Weights of a small transformer language model: tied embeddings, a variant of Muon for these matrices.
Each number is 500 + 40 x the weight over its row's rms, rounded and kept within 0 to 999. Layers, rows and columns count from 0. Numbers have three digits each. The size before them is the row's rms in percent of the matrix's.

# layer 7 MLP up, 768x192, rms 0.119, rows 384-449, columns 96-143
101:568571552473526502442472544592444517526522466457592471499515394449495561478467507482388491560502455540498568549471525508495481481526556452531424
101:448530526442463527446432515426496420528555487542526574489536530519537475569488436503460552583510531487556480487497527481454556523415560574532532
094:482516492508457399496518554551505496500536431484459442458515549505573473459485391525502524576545513470436544477409473543464530521456551541443466
109:539530488492498496517456498513545515482473466528482551558557481525472535492559500476525481550553488451549481521543492471496513518610465505481542
101:492509507537482449576475515459483431509536516472527517500501547499473509530399398523525491509461525440510529591521435496519440462513529490502526
104:498536516473497459551468575507544524441524539430506475556477485475512520553509536454511481574525455470497504443463542484523455496477472471566482
092:520501549503455515486460421509508460471532476508663504513506481456557561535561573510551513532513529529542486486484492582465577511434467435472524
100:466541477510511554579495545489484519503512543566530483466471455459483430492548528476540478456517560464494472447511501421488461493480480448531532
102:457540501526543458532464492474512459509464468598506535440521495542487473506483548610519436547565499491539489464534427508532451499518542474537514
109:560498512588569500508481510520457541470535501554536549521558485491501433474422464505525445578507419509454513502465554498523468474579500573510516
102:522509529473512485511493520554410516476469485513516573529524527494537525453473516527520547477539540447491522549506526479460576428508502604437468
099:511465485560413490492491492486471473527454504508513513534476466555521548500565498573449560434475496452586548499524522484528479501439486512521476
095:560520546548494526514518531521503539462521459557513468512420480512540517476478452462528562568513460511425522422532484583428473579535511516529511
095:485520501468466505549459474454543462515556553496540496488574451443472596520481499528528527547500496465489527581581478514540562455453564432514495
100:511474393543502484512490511432472524489548433505434524589457567508516530473520534505493457471468542519446438508545496484491538495519517506510538
096:509536559503537475425485592525542441508442499475482582493498518560531536511432529555493539482513453479542512519507535549501456492617525521519481
105:491562505429519447492483469578478510421529516489442456542507427474498531584535475524449483471524424482475484501490535564517493513456544575547556
105:478483553500518453499507550517583547551485465526486550453512516480465514508463475507451482494474468568521584492490570517497570539552511514412530
106:440520469460475531529423547534405410487491521426530499463509465530535552514499456477423535563491478527469458467402486481466513550457539482481488
092:524547456566517492400489523507503469521513524506522479573450498442512518498476466443547533547513586502543544511502483523478459429520621450531535
104:493514599523423494482464546489566509516508456499554529446498530524456504518419527560511474509464443487432479555513492483459545487457479529527520
101:514500524493482478490467518471479565487481415519518447471502552485460553470524466548561467586542468474483511499568505470525551477434441557589526
097:497479467488590551505557509533473546449486523502491513451526460477457443513511481487592496513500508479455481527499583521452487574487537505501534
103:478503502481525527459537491431451616529473497542510458545524486433468457455510456524557478504425560476552557534496513597511521496525561507544489
102:421582518459468442470513440548493493463455483457491535512454535490478426498560521517578409613487503457517533452530514586507465457522521480548525
107:481564433545520441478547506567487525470472534468507483519626473455516518603502498519550442541524475495467410489505581517461483499435450465439526
102:482492552494523478540480500556483475457564572546583434537478479543467509511428508516568476544492484445452500444425503468500466473456470508438473
097:565475526560535548538472462563512525452522466501569508483492476544497516476485571530491442564550531472459533468494501447489533466497481472576438
100:543561443537499470471519521557479459539494432565557548489474450490532506516554459385443481473526521486553513545551492499515512478525491504533463
108:470525434465522475536495592532511499522576560499464536560495531460529472484509542507547554533540451465466513531461563564513540556441481509483546
101:463515550504488565564460494464555408469491466429523453420543482552438473537523526551448408530454511431470509540389497437504516496518536473459521
097:521523506480505486477500550576531510449459464542501497532535575506483536447501507532542511395487473505544487453449506596486514520476568444504507
103:546462499503535550525480443524546535478458517473578518467470507459427551505524503509456493477460558539487545523433459516574473477481530563477451
109:545534528518459457537470530522531471533517466440484506494476530466493476488507507500562572476569471533490493480515422552546448418433483492496483
099:529501519511487479507464516493541523491513529519478562555599516437495446464588452547515440511493462499468502493497528483491497527468499513497461
099:516476536437501463508503497541496566474462497489544536495553464485484555493458509506455467505493540540407506444471526539467542521569527473520502
104:478502398502490434556461507558530491477466431455445478500507496434486511517544534487510494499535476415483556525437540470523454476461464505548525
096:477527461540540494538459425534498475494451538481476576447456457481511559528489483514527469544500488496472463516455502472519492481533461537462507
101:512589503553499513524563493522494531483493508456545492580487537507427566504417446485531495462515539466497447527459496564478498477470453464507460
096:424531522497469472491509604422564465483481445546524501487515494455470547567520577489499512507530529524458503525534441507490453502476496500480558
090:524527512482503461453502492472491543493510452534500440508474483514519464505421499461437449562503482482474490489486500519590520505522518475486486
109:504549448497522449511457486489534483465461557511589547518503540440500487526543522508518468543570434497504482430486468459506503526437519489517549
105:514498538544524546538489515586514488495551503470508437455507453446461517540500425484483426514534429510551516441488504525523487469515469532568501
108:567520478530498497520520488413492546459517487527495462479507539541504514493486461533452488456515462501603552468501525470512432556448493493540530
098:494441425460468593471496493491491465526556483439536551489519491440469515564492489500463461516467486486523479429455441552491555528501453511451492
096:541579554471431476479459539454479486520548546566524453517512489486536474524508559434433483474464582505542591512524531491512466429432540542486491
100:483536474505508554448549523579475515474450552476464529513448554555466563512494520493479473571478467551484526458533567428489536482532504482438465
098:507482463489439482477459524544513518501489435452496516440568486484435570521426487575643515529506434499537506475498457469589498443442542531549484
099:492485481451477512459438510561517532476482504480487508492503502498469509487524449501514466486508512531460494577516512472594490463526471495486525
110:477516505561526478504505558449513564542439499474476585444513428455441552492570414542550485548446484448450525486451467512491435438459457483508481
095:528608497538494449545556432522510492417590440536457486466518484514524585549516531504489506533471517591479493498521555536506533481484490492418534
106:453497539465475483506518504515567470478532435475501505552507458479480466467563554478491463495586493564468514556466492557458460484499572552555429
098:577479474494528471485472483488463531558479475470546527447534519503502449553543493554552555443506470477465524507563390522478546538464496453490534
098:483484513525509510553493521498485513505474592491514503463534573453576573491579478445521451540399455507467497501472495534495485530512464477425503
093:453532554483500536545454497556542403461486561487578482492463519517483560490544535528543431462438509436529500546539486540503505452448487516451556
099:506504525583509461507428521533472481500531567550500507514502438516458481452447536510529552534498469388477515413467418498458442476433485519424490
095:533553501522497482497433525521496494494465462419469575483447512422533523520430552463482526515531554444487583479564411530459504433467531531459439
103:558474447483471440536493548499479568404585555542527507470515459560467543598470461555511536483519545483505568465541512592531528542493501458500494
091:461538508513522513464482488529441497509531458495579494492509454498596520520499492611497540568483548508457563495501512473537535461475533519476503
097:539479494514490452548489469523468533465489528497514517525511502530506553429473487470520545503536501472443578482378468482496471476401387478474506
111:537544470468469450542537562578442519458507480505498468563558511478523441514456550591481566490477503499516532528637541471502477478457561493442595
099:458529518532525543434481503521518515417450474455539453580501492473524566485500492461532426587512529414477520444478564545496458467440456524566474
101:479525489468581559563539447519431456517512486427497486523487472475444522450447516549556428500440469474550494491519537560405480497484456490560497
107:449577561497457497480490554489471546536514448463538560531474510570504510540501481458532501440551502481412510486515494586487507430549447580515429
099:546480474590463444497499505500419561557528424490399569517441498500507538540533473523550520586474483528432541502522495497433458409477555543495522
100:508491426535460496607541464541502573503542446526483475439504498494488473482500469473494447583510488519503517515525483426486549464448507517545518
# layer 7 MLP down (transposed), 768x192, rms 0.0575, rows 384-449, columns 96-143
107:500463516542493566459528452487528505477571513439527468558621555515476515500540523516413527492503545467505505452497505444513511567521501528522502
102:452531490486423477544612529543507483550518485446549506533536467480504412501468526451463485512495455458437472458459509517460492533523470523472537
098:580547545491529504544509490525513491497507537556557504493492538502555509505514548507477556533471519483586535562485473459439578488513489451500522
108:526525517437424526513431488446532507562465486523531516483561416559477473499470532499511471561437476469506460529469569484509520428565505475485450
103:461547496470494495473548513565484520460509571468490490415565526550523410516554476490480545463467518498469505454455494446499469563494460544554477
109:477510466499490515427518464454480458502546498590464507545496509520552516486449463520567506554456494533455517564522472504556451593505544478521491
099:551462490514483424460503522452505446520460459467463451516475433503600488436445503567513513524509537473496481512508471424539570512482529556492501
102:518543490585526524539484477465523524547523466500509494516517537462407478468495532495487503517489504410512468477490542521476493547461475470500480
106:486520473553516575491487537452442491535518559505552507466482514486520403508468494584488530485548455508512496506550457537490553486419529465499495
103:433493463483477530470548495397490515506464423445538469490508540511524528505506460474507556520456545447497405518515582543528484467473573544507511
095:478522482502536525484496453461538491551534509526506503469470506431524574419536488528528496439451457528544503513452489513509440527427485461517492
105:561492552453484493491573516507490488486434522483563513568531460457487442515511488526503546554510542549518487506567513495440510560491493490522479
096:509507491483620491496491523473569510550484580590491521493462493505468491520523451519530522444591514545507530502554522525509538442423465527539513
103:566562560477545490501541572489488489533466494518472542537472517549508431501476517530511478468488477515481480508441453467440470497426512524481508
097:418496536459528491531553506492513536561454495466538468448533497493509486412541540525424542443469500450572476520418506444480461486474425522425457
103:512457456478475509523480460587493519524467430447435449482500561459549514532419473503428449526516477482469454399502468518429558522461367590481454
103:518532442499437398541527385486564507504505553483474512501479495472510500449477535503480480432495490482500439528437469519517485472497569451420504
102:503530503518515512489521563477496469477418511450482533530449480529474488593443479525475466478480515568446579514611557491481512510484519437598528
103:547553493498511535540456544517595482473523510461492546459476495535501457432463555513497414531485581477471507485504521559513545433495436551478513
100:457470470483503610543481480452510530524495514453494512424527508429561513511510507540462490537595486480522486521434433448473514515521461517511509
097:515526454487549500535513423530489535423448520471447492533510457502475514442541484450476462458492490442526502435545461525511499557522516528445458
097:471529501516434485545535432427511633433487538515514484479529468560561551522549530472522446476458556444500471501502494463485443570600505461453515
095:518523518443501433549594515497521543553468527540455467556481573590588456468493524491529443489547494538457521472544426487514534480527408514503540
106:509453498490521525431450523580547442567506549502512577480468546494462492577507496479497457480518547514573559458529465436509480583528509470540455
102:497543428550510568502462513415470497504503499470501491447506449540522511546485456421562502519480484516482412514485464506448511614526471507507527
101:599501456571538503509534510556538584593568452464505503513511524527482485489466546523522507513547461514513497400419482496457444483461537485486505
098:562490491599512498515464511567519437491452445426486511494456498529485511503546523481582501519518579497524492498529506550499488547487482534504484
094:514483500464462550580576529452570446497523482441508519588446544459478549466502514479470447473524466491530458458466497468537488532507495477537516
105:552502468544542487468481529465477544452521534598490521495560511524625478480466465478500501474465598498488518549466500497499564482430534506501525
097:533456509484546554522424536515488548523522579388515513473486465492463474517577509447501523494518571522483551553561547439457441516491495549498485
097:471550411439528512503461475489460614480509481541435435456474506441524527435580526448564518541464565579444499453564542467489529511511489501531504
098:594469488522480551505484459546478462538499530489457540472426493538517486564457479485526525409489477501531542542553465438486454550494505455493491
109:498508565498553504505470458500508478494480532501538534482586542495444563471542455452493547465450532566451523566550524453468468451428552488522499
116:545446518532476512432441499437507452464514500485530487411438472484488520483476549473435591463570465524469495503541411574518485484480473526488485
103:534485531481494534525478526506552491469513491526532557540484502505477514454399489547489543460504469531423433538518529528587547516494442509529548
109:505561538554525544465473479522500483572476487504482489529501545506546476548497491500519496498470453517563523473554480526567429475504618452491520
110:567457547502528456488470545451421477486527448526483479615451519512492483494454386432473542436442506523469505521525509418496551524523458455500600
099:509456534499517532481483511453497446513429417510505413550474519537517410506484510492558583421513518443491520487531547470451458515441524437477499
099:540477526497484452491475485514531485449514508480489489571485521487464552530515548466506440603478538557544476424498495476484456455519518487518556
094:478432521549573508475432436497543497476506514409464488513534581499470470537479520501471540451538521483480534530463473457487548493468429508569492
086:478506473463577512531481495450553481540452536475493491498548470523511396522468476509461496581587533482438460547528470473511508519533454483432466
116:540524461578450491480509470391468504451425471481501511516468507552537532574549560427521456518528514515471479452491498484461501459494545441476486
101:477512482539466466555588520460582587474481460556540433484487461557553556441476476464517480494479517586518479473495469538491536435479515516393468
101:432457501454576462479506470506513478537521466535552462457475481523477560472460448475548554462519481426486535463519503433577439484497487448458512
100:508446492497475492449496487501492470496457511568502521489430509453460521542471430501516453478499544526554566471513494514475464509488487550432467
090:468553506560489470445497593554528514468542491495463554529570560613486518601488509475463459501522507469494563475497481500485519524454527470472472
097:533450452557561485538498482483542512500508514536462498509488449448540444422480429518419542454430563437566517462533521499493473516476487479510559
087:495513467508567490526491450406524516532435510582533506552584545453510504463507471476527555529548465490554465520528467535483502471520445479490550
102:474475498515469558505573562480524619511404543605485488482495478608577535457501578447573487505521482479461510509543521577448484449528519530490465
114:436430544430558473450511514436511511473525538495494455497530521479452473456593463582545549421525544480498455467374629504443514511467449454481527
087:522512488477485486571534527499513514485452481494478404478529475455549551459421444544522487489519597460539475456421464543462500539519446462518472
107:513491549458576485472510547488548526531519460499497490461491489570464490483510498453469501490445461433498534503467503551553463510512426507509465
096:537539566486589422552583534450498491503499491470542529460493414476532467499493495500501492521462429484352500525460518470457537517609513523550480
099:482510443503494521544464483534497526463533487498557448479564516512503429551478494500438548468557587504529482452545429579523472512545621552571507
099:590551518540506487453543508493506510503484519514544498443520477549508473590493450486477453547576489451521470451516491578490539515464428494541609
093:415507454499465553533470530526484515565547519497455545558536559444461471525477540534479485470419509492515468513482487476499526539484470485457510
094:547487465462476482404505499464446549464495448435512403536515511506436533482540408537476519459434440527481457468473507558479535541550400515520455
096:540511503535537546510463564493481530528540470557522502541516563549526482512476535417483534512459494459499436538495470528534491465535541483493474
096:507503443486589478514503540502597508521551463527501515445512494457515510429473433488482562527486400531475467500527507550476577483499521522522487
098:431519448567502485610463560431508530518525506516429531493504558554559620541436497545435484514480525521483433587466494494510464498495505466429526
108:560505444504490484465481441451463567472447574531517464526508534444489494438487454467512466525472510549450570456549465486478450599481461516520397
096:470547456521499433522500566524491487528546411513498564473490460563516453490479492456416493510454530478580551446508493511526490455502507438452516
109:500464485372547487564504531525443469464505487468504472533500491502525465501512513491499511513438449505521437446557441482436548552541495612530457
093:511513535506473484430532465511471464477580495524562599459425490466614477525528470464519475456503556499462475423548536553624456500535508502562475
094:456433404501539481510502447529549537505423490578457518520557548546521503565579546520555569448480464566470575517516514467531494445510517483480519
099:461488532517494558496531499492556501473574506521507452520552483477501421452543516466621466452529521558485507517501483509437546487553489517530513